Part of a small language model's weights.
Training: a variant of Adam for these matrices, 5744 steps.
Each number is 200 + 30 x the weight over its row's rms, rounded and kept within 0 to 999. Layers, rows and columns count from 0. The size before them is the row's rms in percent of the matrix's.

# gate: layer 2 MLP gate, 1216x448, rms 0.0312, rows 579-586, columns 224-279
# up: layer 2 MLP up, 1216x448, rms 0.0299, rows 579-586, columns 224-279
# down: layer 2 MLP down (transposed), 1216x448, rms 0.028, rows 579-586, columns 224-279
gate579,100,173,246,227,228,215,247,216,232,200,221,233,174,178,224,242,148,219,164,252,214,229,210,220,220,174,223,191,147,227,279,163,172,212,208,192,209,182,212,204,160,201,207,178,149,197,184,210,211,209,226,213,177,207,236,198,152
up579,102,162,250,221,230,223,219,176,197,218,171,206,212,208,232,204,220,212,227,135,208,216,221,248,230,160,215,241,240,200,217,218,189,201,207,232,152,189,174,239,197,170,158,192,201,186,213,247,203,185,215,161,255,213,194,207,271
down579,100,214,161,206,187,198,217,196,157,189,237,209,192,163,199,184,184,245,197,194,243,199,179,231,181,171,214,203,211,167,176,190,192,182,184,240,200,213,185,263,229,183,196,165,238,207,216,190,224,161,159,228,223,198,223,258,247
gate580,098,227,246,175,156,186,232,206,167,234,229,189,207,176,255,181,206,239,197,204,158,247,181,204,194,244,185,234,159,242,154,185,185,197,169,203,166,229,207,175,196,195,239,185,239,171,209,168,209,230,212,240,176,186,156,192,222
up580,095,247,191,226,203,219,252,200,130,203,202,179,150,207,238,178,140,234,199,187,218,224,203,243,184,171,207,233,144,181,175,181,198,201,206,203,221,239,272,222,154,185,207,190,256,165,229,161,182,278,175,171,188,192,225,170,143
down580,095,171,215,160,235,251,265,128,259,145,196,224,164,210,254,211,202,198,215,209,174,262,207,163,176,188,176,222,162,164,170,188,202,207,215,194,222,163,150,240,229,208,199,210,172,178,173,223,158,270,225,206,233,252,234,213,187
gate581,094,248,191,189,166,212,200,229,210,216,128,172,170,230,148,174,207,222,150,212,205,232,226,224,229,188,220,215,144,178,139,142,201,155,212,214,238,154,157,184,211,206,249,204,231,224,198,199,265,243,187,215,183,202,192,222,189
up581,095,196,249,207,162,113,211,181,168,228,214,225,186,246,199,195,246,217,217,215,171,162,203,200,209,163,216,174,165,200,208,204,202,121,200,161,213,226,203,244,203,251,198,158,169,192,217,218,175,193,200,211,218,203,225,273,202
down581,097,228,239,203,183,195,203,202,229,183,231,193,179,199,224,232,242,174,231,205,202,170,226,218,238,242,163,181,190,249,246,170,183,259,158,207,193,202,169,192,212,151,143,211,223,161,164,232,182,204,169,203,189,232,186,197,177
gate582,103,200,200,173,163,160,201,258,200,192,189,211,179,193,192,186,203,206,188,206,203,205,251,246,161,162,273,185,158,175,223,183,171,184,207,156,228,182,274,179,231,170,183,175,156,226,211,200,158,211,192,252,242,226,171,173,206
up582,103,236,224,217,177,196,209,171,182,210,224,224,213,255,209,246,155,214,197,193,240,238,210,244,173,215,187,231,216,239,206,233,191,194,222,233,186,251,246,201,196,232,242,213,175,226,218,244,216,151,203,148,244,196,197,142,225
down582,101,214,163,240,186,205,203,252,239,206,239,191,210,154,190,225,146,160,156,185,181,274,264,239,149,184,202,171,183,203,201,193,236,199,196,223,200,262,206,152,190,210,195,181,207,224,214,238,157,142,223,266,237,170,200,208,170
gate583,103,234,204,209,199,178,220,205,182,182,173,197,191,217,201,196,191,176,207,179,216,222,198,140,191,272,176,196,209,197,226,172,228,187,173,204,214,221,227,138,194,218,186,202,195,191,183,190,214,216,153,201,181,211,241,136,206
up583,103,183,168,185,201,247,209,218,226,160,147,206,219,169,183,269,246,221,237,235,153,230,218,213,202,205,233,191,157,207,167,240,173,205,219,171,184,209,223,263,155,193,156,235,142,253,190,165,193,223,189,251,202,219,293,233,230
down583,104,186,244,196,218,209,182,225,238,225,243,168,151,211,174,253,223,186,161,195,217,153,229,184,151,202,226,237,121,218,208,199,202,209,164,250,176,164,227,213,184,159,250,188,226,210,167,173,174,150,158,200,173,155,203,174,183
gate584,100,211,222,146,157,207,245,246,200,173,200,176,164,197,223,268,115,182,175,220,171,175,218,239,162,231,218,183,180,211,191,180,183,182,144,194,235,193,249,166,165,178,207,170,202,165,251,207,248,203,167,205,218,146,152,227,272
up584,103,207,192,218,200,226,195,179,165,227,182,215,215,175,184,203,217,227,166,208,168,251,177,219,184,222,180,215,212,164,218,171,214,196,187,199,237,221,277,179,172,162,190,229,181,270,251,188,240,211,233,183,178,202,214,229,189
down584,104,194,178,181,236,217,227,237,185,240,210,183,261,220,228,195,230,192,158,163,170,217,190,190,220,203,171,207,230,139,204,186,195,190,163,218,194,182,242,161,206,208,188,162,196,257,212,246,182,232,178,161,185,179,200,250,203
gate585,094,236,202,208,200,287,243,232,183,207,242,180,246,192,210,199,205,202,148,236,224,232,184,241,241,158,196,214,100,213,200,206,116,238,170,147,181,208,235,250,171,156,201,159,163,175,184,171,164,224,182,206,204,232,219,184,200
up585,096,157,247,217,196,231,180,200,198,165,237,271,244,172,204,155,231,237,252,221,181,192,270,210,196,233,252,225,191,195,184,242,189,246,224,224,209,202,187,153,190,139,194,232,202,165,134,215,199,169,275,211,201,246,216,192,182
down585,098,211,219,179,230,218,177,229,198,201,187,184,195,197,179,205,197,210,188,213,145,193,247,157,244,234,198,191,209,232,180,216,140,199,165,170,208,190,202,232,211,201,169,217,205,246,166,225,184,202,222,159,231,231,188,175,213
gate586,101,191,168,214,208,221,186,122,185,216,214,210,171,207,195,214,205,209,223,198,221,204,205,211,157,200,183,163,169,199,198,153,210,195,176,128,146,159,204,178,200,200,193,239,192,235,219,126,173,159,241,208,216,271,255,199,219
up586,100,176,202,207,220,193,197,185,159,193,226,153,214,191,219,208,201,222,183,164,164,223,194,178,126,178,184,175,266,236,232,195,192,179,223,145,229,156,217,298,201,231,195,165,235,208,153,200,155,185,211,216,184,253,233,173,206
down586,100,193,218,209,209,189,162,212,185,156,224,203,177,214,161,202,186,187,165,188,204,235,175,210,125,185,237,158,236,179,220,215,278,248,221,224,188,197,187,201,211,213,207,244,202,211,222,176,170,170,185,200,167,166,258,190,236